Weights of a small GPT-style language model, trained from scratch on English Wikipedia: 4 heads of 128.
Each number is 128 + 24 x the weight over its row's rms, rounded and kept within 0 to 255. Layers, rows and columns count from 0. The size above them is the row's rms in percent of the matrix's.

# layer 3 MLP up, 4096x512, rms 0.138, rows 353-379, columns 256-383
size [126  72  36 115  43  54 108  56 114 102 101 125  76  96  32 152  44 130 132 101  89  98  96  29 128 117  27]
[[133 155 120 128 154 103 149  97  80 140 100 108 113 121 169 101 115 107 122  92 126 158 123 136 109  96 154 154 127 119 144 158 129 128  86 134 131 101  84 102 170 115 153 140 150 156 126 104 142 135 131 154 132 123 142 110 126 142 130 112 144 142 149 185 112 135 115  84 104 159 145 110 123 119 123 105 109 150 111  94 124 127 153 103 157  96 132 130  96 127  58 154 162  82 151 161 153 140 126 120 110 152 138 114 138 110 121 112 153 121 129 146 139 136 148 149 162 128 147 131 132 141 146 122 112 145 153 122]
 [116 157  95 126 135 132  99 111 188 134 126 128 151 167  74 124 106 188 142 130 130  92 146 123 144 129 125 119 137 148 106 106 130 148 170 124 171 103 139  99 156 131 148 146 118  95 150 149 114 175 117 125 142 140 103  89 114  95 153  71 133 130 110  75 140 102 140 131 136 137 117 115 149 128 146 121 108 119 156 133 102 162 142 136 170 171 153 120 162 156 162 118 142 124 143 138 148 144 145 178 126 161 120 120 138 182 161 122 180 132 166 179 103 115 134 182 126 156 128 114 116 137 146 160 148 164 150 101]
 [137 113 173 151  94 122 152 115 122 128 137 128 121 159 151  95 129 121 128 148 156 103 121 130  95 149 134 127 114 145 135 104 121 154 115 130  97 162 139 127 149 107 197 167 130 137 143 111 101 129 141 154  90 122 108 110 129 141 161 124 155 103 152 165 135 131  97 124  89 147 112 105 129 132 133 111 108 110 153 184 156 113 132  90 157 123 125 124 163 153  85 118 120 157  94 176 133 118 107 113 146  93 114 158 106 135 180 154 165 127 104 149 140 135  75 152 114 137 124 143 103  96 128 106 115 128 138 128]
 [127 150 135 161 115 130 134 104 109 155 127 138 115 114 127 141 141 143 124 179 161 126 154  91 135 124  99  87 109 130 124 102  84 134 114 140 111 141  97  93  96 106 151 134  72 133 141 149 124 127  81 123  94 140 136 118  88 118 140 106 161 151 102 123 176 143 139 118 125 157 133 105  93 165 109 147 116  92 148  89 117 159 128 150 154 149 123 152 104 133 132 151  88 155 120 150 164 135 110 145  95  90 141 166 140 141 167 131 115 143 116 175 113 127  85 140 164  93  70 157 180 162 130 118 152 140 126 138]
 [131 140 124 101  91 112 117 159  82 103 108 122 139 130 105 145 112 165 142 136 107 147  94  87 127 149 176 117 122 129 157 182 139  63 128 116 147 105 119 192 161 196 108 135 129  84 143 126 118 116 113 154  90 115 115  77 148 137 162 105 116 101 121 169 130 135 112  96  97 125 115  86 115 134 134 117 107 146 120  68  98 152 128 122 151 148 139 152 109 137  69 114 132 132  88 136 128 102 118 162 144 162  81 101 170 118 137  87  96 105  83 176 110 118 112 137 138 104 120 134 128 135 134 147  64 132 148 108]
 [130  99 137 116  93 148 180  70  93 135 146  96 172 155 112 125 153 139 161 146 119 116 136 151 132 169 154 112 151 105 101 130 134 159 131 136 131 120 104 116  92 125 136 113 119 119 109 126 106 119 110 146 156 167 136 158  95 114 109 124 152 140 133 107 144 147 125 121 124 114 103 148 145 133 145 173  94 177 112  86 110 138 141  85 142 121 120 124 157 161 105 135 162 136 107  97 140 134  87 107 117 139 151 139 179 121  93 168 139 107 107 127  72  96 138 137 100 149 158 126 145 156 121 127 147  80 158 134]
 [140 135 123 102 104 128 130  92 147 101 115 127 128 159 154 111  94 137 152 122 156 105 120 133 155 152 118 182 144 107  96 115 144 144  93 131 158 158 137 108 147 113 122 140 133 157 125  83 116 122 104 153 126 125 112 142 147 128 141 108 106 130 126  95 129 115 138 101  76 123 157 124 131 126 114 142 109  66 123 120 111 105 152 102 133 150 136 158 142 133 136 118 102 105 171 121 140 137 134 130 137  75 157 149 128 124 128 144 101 130 124  69 136 133 127 122 114 145 138 123 113 126 166 154 125 167 130 147]
 [119 128 127 144 154 115 153 147 177 165 131 107 120 147  95 156 139 131  84 101 110 156 182 108  92 183 162 125  70 113 146  97 120 105 140  82 140 166 111 160 104 156 110 155 134 124 125 130 121 134 132 116 143 113 116 109 173 140  88 124 147 110 125 133 172 144 163 137 105 106 156 100 148 154 169 134  86 183 158 125  90 147 113  99 117 127 144 161 139 128 132 123 127 121 116 160 121 142  89 118 111 130 116 122 152 157 154 162 143 136 145 108  94 153 111 102 132 155 155  97 121 111 132 183 105  90 168 133]
 [ 92  97 129 126 124 126 167 185 124 153  94 121 104 137  90 140 139 158 113 118 126 144 123 134 123 134 136  90 117  82 114 124 144 121 120 114 118 137 157 110 126  93 121 136 157 170 132 138 204 134 133 132 119  83 168 142 170 106 136 115 143  93 147 129 142 124 112 116 153 151 123 153 106  99 107 176  92 137 128 129  85 114 106 158 100 174 109 119 127 130 128 110 116 154 120 125 109 129  79 132 136 140 121 123 151 171 129 111 153 124 115 120 143 149 116 176 113 129 132  90 148  99 174 135 135 118 153 132]
 [153 140 169 199 108 116 128 127 137 170 107 124  93 135  91 123 105 125 111 116 168 122 127 113 123 131 115 111 112 164 136 148 130 172 157 140 158 155 130 130 147 147  89 136 158  92 158 119 135  95  85 186 128  91 129 118 104 149 101 125 146 122 112 151 116 161 117 152 137 133 162 104 165 110 135 152 161 122 123 161 139 127 142 116 155 143 128  97  99 118 136 111 177 135 136  85  98  91 128 104  95 137 114  95 151 114 141 125 138 108 164 166 146 160 123 132 140 176 117 161 131 117 110 129 135 100 111 129]
 [130 124 101 121 103 100 111 142 127 138 174 119 131 140 119  90 128 140 142 137  98 141 104 151 113 156 112 158 127 109 145 152  71 118 136 133 100 181  80 128  83  90 140 108 152 131 116 125 178  90  95 129 156 136 100 145 146 123  99 176 135 156 101 154  98 157 153 127 138 100 139 134 125 145 169 179 126 115 164 113 114 144 104 132 134 142 109  97  91  90 138  93 133  94 141 138 127 124 147 131 104 137  98 165 119 110  68 127 121  86 170  99 158 143 134 142 121 113 121 104 156 150 124  95  94  70 135 131]
 [115 129 146 145 111 142 108 117 151 155 114 134 148 157 131 128 138 106 115 108 139 146 155 109 155  89  98  79 118 134  94 111 125 134 115 167 111 104 131 119 124 132 108 125 136 135 113 103  93 116 160 133 120 131 155 120 139 134 113 157 112 143 160 103 147 153 160 125 109  85  90 171 145 129 101 147 138  97 147  87 156 129 168 123 104 113 171 133  62 130 105 135 159  88 112 107 165 108 122 121 118 116 136 153 138 129  98 113 173 146 136 173 115 172 120 130 126 131 152 138 135 144 115 152 101 103 152 119]
 [146 113 124 117  73 105 148 159  91 137 120 110 115 127  90 106 103 132 162 120 114 132 135 104 144 136  98 123 118 135 121 129 125 172 149 163 156 179 119 144 120 126 157 121  99  97 104 145 110 113 105 160 185  75 124  98 156 116 104 103  76 130 152 149 148  84  57 159 141  99 168 154 165 127 127 148  71 164 147 138 134 171 108 158 155 116 182 118 154 148 143 124 121 140 129 127 188 145 125 156 156 134 110 122 154  89  99 122  70 131 134 136 145 129 124 140 136 129 129 129 167 136 110 171 125 130 200 187]
 [132  95 170 143 128 123 130  91 138 160 125 101 105 127 110  97 133 112 155 162 141 159 120 188  78  90 103 173 144 132 135 111 113 177 128 107 118 115 142  97 136 153 127 152 150 160 165 156 152 114 164 145 138 135 133 144 136 129 206 114 118 137 142 138 117 133 163 157 125 106 124 151 142  89 120 135 152 121 173 132 128 153  85 113 139 102 118 141 121 163 105 129 112 137 120 154 141 107 110 130  97 122 120 146 129 111 157 128 145 126 160 107  96 164 133 115 110 119  94 133 100 162 129 128 116  96  84 166]
 [113 158  99 102 108 161 120 135 163 153 148 109 110 157 102 172 113 101 126  90 137 161 101 161 116 177 142 118 124 141 101  77 135  66 121 150 105 139 121 107 114 125 123 128 146 108 121 123 146 130 109 157 104 126 114  76 149 140 120 140 132 111 126 110 152 149 133 129 120 155 108 137 155 114 157 133 147 105 144 153 130 131 185 121 134 126 131 126 117  96  85 117 146 134 134 136 103 150 121 149 137  71 155 119 134 129 112 162 110  63 147 154 129  90 103 106 112 127  95 120 107  91 109 158 116 151 176 104]
 [154 143 132 118 120  89 148 169 106  94  97 142 130 144 125 158  91  91 117 113 168 105 123 107 116 114 140  93 154 143 157 156 158 136  95 155 148 127 141  90 145 151 154 173 151 122 113  99 138 153 128 151  95  98 107 154 131 119 113 111 169 143 115 105  88 138 120 129 160 122  99 113  67 107 153 138 101 106 209 111 135 171 110 135  89 108 126 143 109 168 137 164 141 142 117 137 141  76 136 127 116 109 125 119  98 133  97 134 138 152 161 110 113 100 117 114  94 166 128 110 134 177 136 136 138 105 138  99]
 [151 122 160 128 152 121 156 154 108 166 139 120 143 123 106 126 127 135 131 103 137  88 192 109 153 169 146  80 186 138 142 140 148 136 105 157 118 116 138  83 129 177 148 113 113 117 119 145 123 165 121 139 163 123 115 147 127 130 156 134 135 134 137 126 120 157 139 122  88 145 133  86 128 119 133 123 114 120 127 142 152 150 141 129 144 109 166 108 153 129 131 158  93 127 140 103 128 114 117  73 149 127 149 164 133 170 120  95 120 135  80 126 108 118 149 162 104 120 128 116 122 128 111 131 145 116  90 166]
 [120  99 122 147 132 161 127 141 116  93 134 103 121 174  96  90 124 144 122 172 135 118 115 148 137 142 129 164 137 131 123 137 145  92 123  78 130 114 121 133 120 138 148 169 102 136 144 158 104 126 144 139 142 164  56 118 151 115 101 115 115 157 105  92 162 131 164 103 123 120  84  79 105 129 118 100 166 125 103 137 140 131 147 139 147 137 161 108 123 134 135 122 157 137 135 149 153 191 102 144 150 106 126 171 109  99 144 137 174 146 152 110 125 155 155  72 147 118  79 171 126 150 117 142 125 140 113 137]
 [176 149 129 114 128 131 114 131 133 134 106 109 139  84 180 129 125 163 189  91 141 146 121 109 126 129 120 131 139 115 101 152 147 131 110 148  70 137 106 117 104 124 113 124  81  96 120 137 132 118 146 138 132 135 142 164 132 137 120 143 119  92 141 146 166 132 143 132 135 116 120 115 138 153 146  98 158 121 137 106  92 118  94 135 147 120 151 112 137 138 128 112 104 131 145 143 107 151 104 126 137 118 127 161 150 172 111 105 101 162 120 113 148 141 115 112 106 143 149 136  99 143 118 155 169 126 127 159]
 [153  88 134 108 128  95 133 118  94 128 139 118 110 149 152 118 175 136  90 121 105 132 121 145 111 171  91 117 120 116 143 164 126 128 108 121 122 138 125 127 127 119 122 138 139 130 113 107 107 110 127 146 173 134 154 117 153 165 171 155 124 143 127 157 211 104  91 141 100 124  98 161  94 111 135 146 115 140 121 128 145 169  92 148 127 155 157 125 169 192 155 114 124 136 160 133 106 137 121 104 146 107 132  80 104 133 115 130 128 106 120 109 142 105 101 146 130 126  75 144 147  79 133 100 107  59 122 175]
 [ 94 133 115 152 120 119  94 131 158 130 148 140 163 135 125  87 146 116 136 112 132 104 115 130 121  96 120 130 124 125 159 115 122 114 115  85 143 218 121 118 124 134 105 138 130 118 133 174 151 126 123 154 105 139 127 107 129 145 119 148 139 121 172 139  99 155 125 125 126 103  96 125 132 114 104 146 137 131 104 179 114  82 122 115 139 185  97 109 115 179 127 153 133 146 117  98 106 134 104 156 163 124  78 141 180 148 145 142  76 147 107  87 122 160  88  92  80 115 129 121 100 159 139 107 110 143 126 146]
 [139 108 148 130 131 169 142 136 125 131 120 143 129 126 115 110 150 128 178 121 141 159 141 128 119 149 111  96 124 109 149 138 125 127 103 147 115 144 135 133  97 134 107 107 134 134 114 132 137  76 149 179  97  96 132 118 156 131 115 166 163 119 127 161 168 117 103 156 114 104 143 135 127 106 155 119 153 136 134 108 139  93 132 167  89 105 109 147 156 156 135 143 123 138  99 178 151 159 151 184 156 139 128 110 108 113 122 104 120 130 197 109 127 167  82 120 106 135 157 127 114 171 143  83 113  84  85 124]
 [139 143 115 115 116 143  54 149 113 150 120 126 118 141 116 108  86 141 128 141 146 116 117 119 133 190 136 118 160 120 102 158 156 127 141 172 114 137  99 149 135 115 129 121  83  93 150  93  96 127 135 140 141 165 144 115 130  88  99 110 112 129  88  95 117 111 136 100 122 141 125 102  76 133 166  97 139 120 136 155 140 119 135 142 145 118 170 139 106 128 136 134 110 115 112 153 154 138 143 124 120 129 117 144 121 177 115 120  78 121 100 124 150 140 148 122 158 130 105 140 172 129  98 152 121 164 153 102]
 [140  97 143 101 121 132 123 108 129 106 123 105 174  97  92 123 130  87 172 113 129  97 103 149 140 124  96 115 109 172 118 152 126 154 144 135 103 120 116 134 151 134 167 170 123 148 134 105 134  79 155 169 140 137 140 100 121 126 111 153 130 119 155 106 114 129 105 151 126 125 107 120 144 150 124 140 112  93 130 141 159 149 124  94 140  81 115 177 148 145 111 139 122 163 118 105 149 139 148 109 148 110 125 126 109 130 139 135 181 115  98 155 130  75 137  84 103 133 109 180 102  94 110 135 140 143 121 139]
 [156 154 134 148 161 144 178 130 129  93  99 120 106 141 139 131 120 133 139 131 144 120 105 157 127 156 128 178 156  85 147 115 165 134 143 128 149 138 116 157 155 162 116 151 167  78  88 135  79 107 142 134 142 144 153 137 121 152  92 138 102 128 113 104 147 112 102 167 137  95 121 112  80 143 134 140 119 129 134  49 157 125 105 150 117 141 155 133 137 161 155 106 106 113 110  66 108 100 117  88 135 146 125 130 129 119 103 155  95 133  97 132 148  88 123 124 129  82 116 152 141 130 101 125 117 126 135 132]
 [ 94  96 139 144 123 124 129 116 128 145  85 130 142  98 117 148 110 127 161 122 109 205 106 108 103 137 149 123 106 125  97 122 131 204 163  67 105  84 127 176 100 106 121 181 147 117 146 101  92 130  98 158 143 109 113  93 116 149 156 157 118 112 178 120 121 107  81 132 132 157 161 124  96 128  97 136 119  93 120 127 143 135 153 127 129 110 158 124 143 113 103 119 150 137 132 120 100  58 143 108 141 181 151 124 108 183 115 130  98 133 127 115 100 131 108 105  78  96 162 116 114 148 134 158 107 135 148 153]
 [130 105  72 105 177 146 125 107 167 108 170 104 136 131 112 100  77 176 157  84 122 164 108 155 129 174 133  74 147 126 131 164  98 159 172 121  77 153 122 152 105 111 138 154 132 130  90 111 116 126 127 136 161 126 165 127 141 152 145  70 107  94 151 164 147 142  94 115 117 144 162 145 146 118  87 130 151 136 117  96 107 144 121 134 118  90 139  99 132 161 166 171 126 128 132 150 129 102  93  82 140  95 125 143 113 138 142 130 100 125 132 145 151 141 172 142 107 113 106 153 151 157 135 119 136 140 113 135]]
# layer 3 MLP down (transposed), 4096x512, rms 0.13, rows 353-379, columns 256-383
size [137  97  35 108  43  57 116  58 128 115 107 121  90 104  35 129  55 125 125 115 104 106 109  33 130 120  28]
[[115 142  91 160 134 150 100  92 108 144 138 154 133 129 187 135 156 134  91 139  88 139 139 111 138 121 112 187 115 105 191 142 139 115 146 125 116 104 109 136 138 138 113 138 158 161 119 113 124 125 132 149  87 137 128 118  93 137 141 149 139 145 138 207 156 129 128 129 144 175 103 134 114  97  98  88 163 129 139 137 139 100  98 120 116 103 122 106 132 124 100  91 120 137 123 132 116 110 166 132 159 118 130 156 101 144 157 119 129 146 115 124 134 143  86 160 100 131 123 155  98 146 156 152  89 120 106 113]
 [122  96 120 130 130 135 134 149 123  99 142 135 117 123 140  86 154 124 122 176 134 136  49 112 114 146 151 119 135 124 130 141 120 153 124 124 132 203 161 152  68 140  88 130 139 119 142  99 113 100 137 141 129 145 159 165 127 126 106 119 152  94 143 163 149 132 121 111  81 102 105 124 129 110 120 120 192 128 113 127 133  74 122 112 135 141  67 105 109 103 103 113  93 126 119 145 122  72 130 148 125 100 146 131  95 171 131 103 142 130  96 137 116  88 141 137 148 134 121 130 110 123 146  95 117 128 133 141]
 [145 114 127 161 177 112 149 162 146 114 101 137 139 122 115  78 134 110 170 102 124 131 129 146 124 153 123 115 148 165 124 116 112 129  69 105 139 109 135 114 128 122 118 144 156 138 112 142 125 147 152 156 142 133 110 158 144  91  79 148  92  96 143 143 103 132 124 172 131 118 117 139  98 143 114 125 140  92  92 120 135 106 140  73 102 100 194 164 114 115 131 159 118 129 131  99 150 171 135 124 142 136 134 136 138  91 133 147 131 149 150 132 123 137 143 163  87 144 153 140 127 152 116 126 126 126 107 113]
 [166 112 130  86 124 145 156 152 145 148 138 110 176 115 142 136  89 116 120  94  98  89 127 125 153 154 124 113 180 129 138 110 154 125 171 166  97  78 145 128 119 117  70  85 139 138  80  96 134 157 185 119 111 156 113  92 132 155 149 137  68 107 112  93 136  65 129 102 116 123  98 131 125 114 140 104 141 138 147 159 127  96 142 117 148 153 115 138 115 136 145 119 148 119 150 137 137 121 146 129 160 177 131 113 129 177 117 123 166 142 133 138 115 110 157 155 155 177 163 121 139 106 144 138 114 124 145 142]
 [152 151 122 119 132 178 133 153  96 165 160 178 131 113 128 132 143 107  90  79 163 119 120 128 137 115 116  84 128 123 131  77 114 147  97 129 107 136 139 106 100  92 136 109 210 112 116  78 146 166 105 100 105 148 115 145 144 123 119 128 136  91 141 132 119 151 151  95 151 122 131 156 130 123 145 131 141 128 139 138 147 119 112  84 125 166 137  95 140  57 150 102 138 130  92 106 150 105 172 138  94  92 124 108 153 153 135 139 133 174 115 111 153 120 146 121 154 112 151 135 120 172 122 108 119 119 111 169]
 [151 166  84 159 140 120 123  94 121 160 126 146 114 111 136 136 121 149  97 115 149  96 147 127  99 124 143 132  87 146 157 103 175 138 157 144 103 139 167 167  85 123 126  97 157 149 106 138 192 116 157 113 154 131 141 152 147 129 136  92 149 128 132 113 104  72 123 204  97 140 111 200 106 115 118 132 137 126 126 134 118 114  92 167 104 128 132 140 147 121 113 126 165 119 144 156 100 147 153 128 145 133 118 126 106 114 169 151 130 134 155 123 172 141 114 120 121 107 129 141 125 147 110 115 115 118 127 120]
 [134 186 142 150 156 143 141  81 159  94 115 113 128 163 137  95  97 158 130 122 116 115 112 133 169 135 132 124 165  95 116 117 128 116 124 128 119  96 135 142  94 151 133 105  98 160  87 141 128 137 119 142 137 123 122 117 121 128 108 158 141 134 138  84 184 105 126 132 122 136 168 146  86 124 137 126 125 123 140 107  91 141 130 163 130 123 116 126 140 130  92 147 127 119  84 123  72 133 162 118  92 147 157 131 135 138 129 150 126 154 124 132 166 137 133 122  94 104  77 119 133 148 113 151 122 159 159 155]
 [143 104 106 119 175 107 151  94 143 155  85  83  98 166 138 127 110 131 137 105 109 151 105 124 166  86 129 109 113 104 137 145 162 162 138 160 104 150  89 121 167 177 135 103 131 140 129 137 120 184 139 165 167 118 123 123  80 164 130 155 113 141 135  93 127  75 149  98 133 141 140 101 133 161 104 111 154 103 146 104 148 148 168 154 143 117 150 135 162 129 162 164 151 130  71 111 139 112 145 109  77 133 115 115 131 129 106 104 134 107 153 150 181 114 163 132 129 140 107  94 164 151 160  94 123 143 122 143]
 [134 113 135 141 122  57 149 109 146 140  88 124  96 163  93 138 129 124 114 161 115 147 146 170 157 128 163 114 104 130 146 142 131 102  86 101 120 124 168 110 171 115  91 126 170 138 150 110 179 147 102 116 116 110 137 144 144 126  67 153 125  89 136 138 135 124 122 114  92 150 136 154 131 121 112 156  91 132 152 140  85 126 123 140 139 172 126 123 155 135 122  75 114 151 109 116 136 130  61 147 122 121 134 118 162 151 150 137 176 168  69 116 127  85 109 161 104 122 123 127 149 121 170 130  86 138 162 154]
 [122 138 149 178  65 147 151 105 145 181 116 131  77 155  94 139 122 123  71 136 136 113 155 135 128 137 141 146 108 132 149 143 122 144 143 124 136 106 128 173 141 125 119 145 164 124 116 152 142 103  79 144 167 130 152 146 111 146  96 107 145 130 131 121 126 140 161 144 151 137  90 148 172  97 146 160 147 163 142 138  97 126 122 122 115 131 123 137 124 103 143 150 177 136 131 107 109 134 132 101 108 122  99 102 110 135 112 150 105 105 139 163 115 148 106 142 121 113  79 171 134 120 111 139 179 133 124 122]
 [128 152 135 149 129 168 123 146 100 113 147 143 118  87 112 116 123 126 139 102 111 147 135 133 134  88 112 188 141 135 174 137  99 108 115 140 100 147 115 156 144  91 134 136 143 132 120 163 137 124 128 153 151 113 120 136 121 166 126 142 147 162 130 156 115 146 120 116 119 113 131 198 131 143 118 161 125  76 141 125 123 115 141 125 136 171 147 129 139 122 145 156 160 104 127 152 100 144 158 165 133 133 102 149 132  72  79 144 118 106 123 154 141 143 105 213 133 157 129 105 130 140 121 139 106 125 163 116]
 [120 123 156 109 140 193 148 167 126 134 114 153 147 135 154 151 127 115  70 108 125 152 128 176 139 118  78 117  73  84 121  93 110 100  93 134 123 101 170 171 165 146 114 106 100 129 183 145 116 123 117 114 115  97 120 132  99 135  92 157  91 101 134 109 103 167 130 156 118 114 120  94 143 151 108 190 151 113 113  79 112 124 119 118 129  86 112 163 111 114 111 106 150 105 143 147 161 149 142 149 103  76 128 127 141 117 126 152 136 150 161 138 147 139  93 164 116 129 158 134 111 116 119 188 143 145 171  88]
 [122 139 142 153 180 128 126 126 129 104 112 119 130 135 136 175 140 143 160 121 112 176  96 136  95 101 183 144 185  99 161 113 125 148 139 123 168 118 154 155 103  90 146 137 101 130 128 104 129 130 118 103 133 106 152 133  96 141 149 141 137  73 150 144 193 131 120 142 137 128 151 125 149 136 107 139 130 113 113 123 150  98 143  97 107 119 128 131 106 114 136 104 151 116 152 110 147 102 141 196 101 145  99 123 157 112 112 151 145 121 107  84 122 101 151 189 175 145 130 130 135 157 154 115 131 162 127 127]
 [101  79 125  96 127 122  88 115 156 135 153 127 162 137 127 160 158 107 151 152 130 113 135 118 105 108 105 114 109  88 117  83 150 106 134 149  83 162 132  74  80 133  93 136 139 135 127 126 134 102 154 139  81 148 152 146 157 141 160 155 165 133  96 138 103 115 120 142 115 122 108 137 125 114 108 126 153 116 151 123 136 156  98 114  87 157 149 138  87 135 127 138 110 164 134 111 141 135 111 112 110  69 153  98 154  59  89  93 107 134 110  77 120 122 128 106 112 127 129 155 131 135 185 144 124 131 112 126]
 [114 105 111 145 147 129  91 145 128 105  97 146 122 125 126 101 179 106 169 107 110 133 146 141 132 122 130  78 115  94  83 154 122 144 105 113 137  99  63 138  62 133 130 145 135 157 118 173 133 142  91 134 150 112 128 129 137 120 109  96 156  94  79 103 136 137  84 159 137 165 122 155 101  96 157 167  90 126 131 117 154 119 116 115 119 135 135 144  73 132 126 121 159 130 150 128 135 144 147  88 111 119 108 158 138 100  87 111 120 133 143  87 169 146 102 140  95  94 118 148 136  99  94 143 127 149 156 134]
 [139 136 151 130 102 131 164 131 148 142  98  95 107 112 138  84 119 160  85 101 124 160  78 165  75  91 160  81  98 158 131 143 138 153 100 164 135  95 135 146 139 130 151 126 131 141 139 125 114 151  97 145 139 152 171 160 146  84 113 136 154 158 118 101 124 121 138 134 145 134 131 106 144 157 119  96 130  87 100 158  81 149 106 123 108 146 150 111 112 133 144 113 127 195 115 120 129 111 100  97 122 121 100 121 105 174 149 149 119 174 109 130  99 130 127 171 131 151 149 164  98 118 116 114 110 130 117 126]
 [113 109 131 116 103 140 138 117 133 183 160 174 176 114 126 105 161 141 151 133 100 125 132 142 114 179 107 141 139 143 101 107 150  83 126 121 182  91 142 127 129 161  99 155 140 147 139 157 151 131 101 153 106 111 141 157 162  97  97  88 154  95 152 130 135 128 106 132 161 116 143 147 134 135  94 141  73  88 153 105 101 174 106 135 103 136 149 116 156 109 141 126 139 131 124 121 118 144 141 178 144  83 124 172 137 190 129 130 126 113 140 179 130 175 105 122 112 142  88 130 182 123 130 120 150 125  98 152]
 [128 195  99 123 125 110 115 142 142 128 130  77 166 130 123 117  99 124  80 125  94 153 137 138 126 124 146 117  90 132 158 117 162 139 106  99 154 151  73 117 137 144 114 144  68 136 112 177 113 131 128 128 153 121 148 117 120 117 156 140 154  90 118 123 136 131 129 166 108 167  95 111 121 132 113 141 164  82  72  80 113 104 124 127 139 121 138 151 121 122 116 126 134 125  97 109 108 102 121 130 102  75 130 157 135 100 137 166 118 165  90 148 128 118 152 128 162  86  88 116 118 105 130 120 166 123 107  92]
 [131 128 103 138 117 119 107 147 101 143 106 115  96  94 150 141 140 135 140 145 156 151 108 131 140  99  99 127 138 106 116 161  98 140 143 119 146 142 118 136  80  80 121 112 115 121 103 138 124 125 152 104  83 138 129 156 162 141 110 127 118 138 169 108  76 134 165  90 124 115 102 125 104 141 143 111 156 124 102 167 125 141 113 131 124 104 121 115 111 153 133 183 123 106 128 136  72 135 107 121 162 188 137 116  93 157  80 122 115 124  76  95 171 158 144  92 134 124 159 128 128 106 152 164 155 128 166 167]
 [ 93 141 131 114 127 152  84 132 120 124 126 133 153 109  94 151 134 108 158 133 126  86 133 151 101 133 138 143 164 107 109 144 116 135  88  93 113 136 145 155 133 172 151  94 172 133 128 144 121 121 108 152 142 127 107 118 151 137 147 100 145 101  82 135 142 120  83 123  94 119 136 118 141 141 155 129 127 112 143 145  96 144 137  88 120 113 153 175 145 123 143 113 105 120 133 114 115 165 131 109 109  79 126 148 119 111 128  95 132 128 124 128 127 100 152 133 146 133 120 163 103 123 112 119 120 135 137  97]
 [103 142 145 124  94 152 119 137 131 140 114 144 105 164 118 118 150 118 139 116 140 117 127 107 122 138 197 101 145 133 134 106 122  88  80 164 174 117 132 137 171 166 112 121 121 144 133 135 123  81 132 138  97 108 145 111 103 145 151 103 146  89 168 148 104 172  96 168 133 150 167  82  94 161 112 113 139 123 120 150 119 111 125 130 127 121  87  95 150 173 132 158 192 138 130 135 138 137 115 129 111 101 143 115 150 133 128  90 112 112 133  59 106 151 113 146 140 127 127 108 136 132 102 120 122 144 118 145]
 [175 168 126 108 110 146 151 154 148 126 119 145 124 105 130 124 161 114 158 127 131 101 113 134 123 127 154 111 108  85 160 123 109 138 125 139 109 117 130 149 139 128 126  57 172 117 159 121 133 141 122 117  70  93 110 147 112 128 104 111 130 127 121 157 185 111 131 123 142 142  92 146 182 104 115 128  91  96 152  98 162  83 162 150 140 121 115 122 120 129 129 107 118  57 119 145 110 124 120 156 145 126 135 144 108 162  53 166 140 123 148 116 115 130 121 142 158 113 116 102 147 124 172  88 139 136 136 121]
 [151 108 102 137 127 121  82  98 147 175 170 131 129 127 163  95 114 112 137 137 144 140 121 111 147 115 116 115 102 110 129 102  82 105 108 149 101 127 115 132 136 144 117 144 161  80  87 111 117 123 170 145 100 127 113 132 135 183 128  97 174 138 105 127 149 149 134 128 142 151 155  88 129 136 139 160 147 149 137 139 131 115 139 107 148 142 174 196 146 142 135 172 113 113 110 134 115 141 175 121 101 137 162 102  98 159 143 117 112 126 144 104 145 106 144 124  98 132 150 134 148 111 120 125 107  59 155 167]
 [121 110 146 104 147  95 163 160 105 115  89 161 120 125 119 170  89 128 105  99  99 158 128 106 115 118  83 122  91 102 123 110 120 161 124 141 129 144 138 148 115 140 150 114 109 124  91 107 100 158 177 147 125 139 135  78 135 123 148 100 114 105 182 152 110 120 127 158 163 128 101 118 113 100 136 159 143 104 122 132 142 141 175 113 114 116  94 111 191 158 133 137 141  86 137 140  95 124 132 137 108 135 132 126 159  89 125 155  96  98 122 119  92 136 116 117 105 124 127 147 138 169 168 150 128 131 136 114]
 [110 162 118 114 216  90 122  91 108 148 162 113 124  97 125 131 149 119 138  75 148 144 155 125  88 140 166 150 115 120 122 175 120 164 108 130 104 127 132  93 137 100 159 126 112 113 118 154 105 123  94 113 117 131 116 148 138 136 168 103 200 118 142 125 119 144 133 165  87 148 118 138 144 143 150 142 126 150 103 106 139 102 102  90 114 143 114 178 133 113  93 127 101 117  96 162 184 139 147 113 122 141  85 106  79 106 103  96 131 121 114 163 176 137 165 171 105 141 119 136 173 115 151 124 123 131 123 127]
 [105 106 112 150 137 143 122  91 113 120 122 159 137 140 134 139 141  95 155 135 144 146 127 143 129  97 124  71 116 128  85 139 157 134 108  98 117  87 148 144 164 126 119 181 110 126 142 131 125 165 153 125  85 146  94 102 165 206 132 149 121 100 145 152 109 121 127 117 157 132 104 159 112 160 130  97 138  62 127 135 115  68 177 124 104 123 180  99 151 156 104 144 126 138 154 113 120 117 143 120 122 177 142 100 111 164 133 168 114 112 143 135 127 144 154 110  68 129 152 125 108 159 158 154  97 132 149 126]
 [124 121 172 119 135 152  55 130 102 154 154 129 103 134 144 131  96  60 165 138 156 114  99 140 163 129 127 112 151 153 125 131  97 132 136 116 171 141 146 108 122  87 172 166 128 133 155 167 133 138 138 107 118 120 110 119 126 113  94 105 122 122 115 134 115 137 102 149 108 133 127 167 146  97 134 121  99  68 148 128 127 126 124 121 164 161 150 134 108 136 107 133 135 119 131 126 130 138 144 143 126 169 101 111 133 147 135 179 119 152 137 118 131 200 108 135 106 132 154 129 165 126 109 129 146 146  80 115]]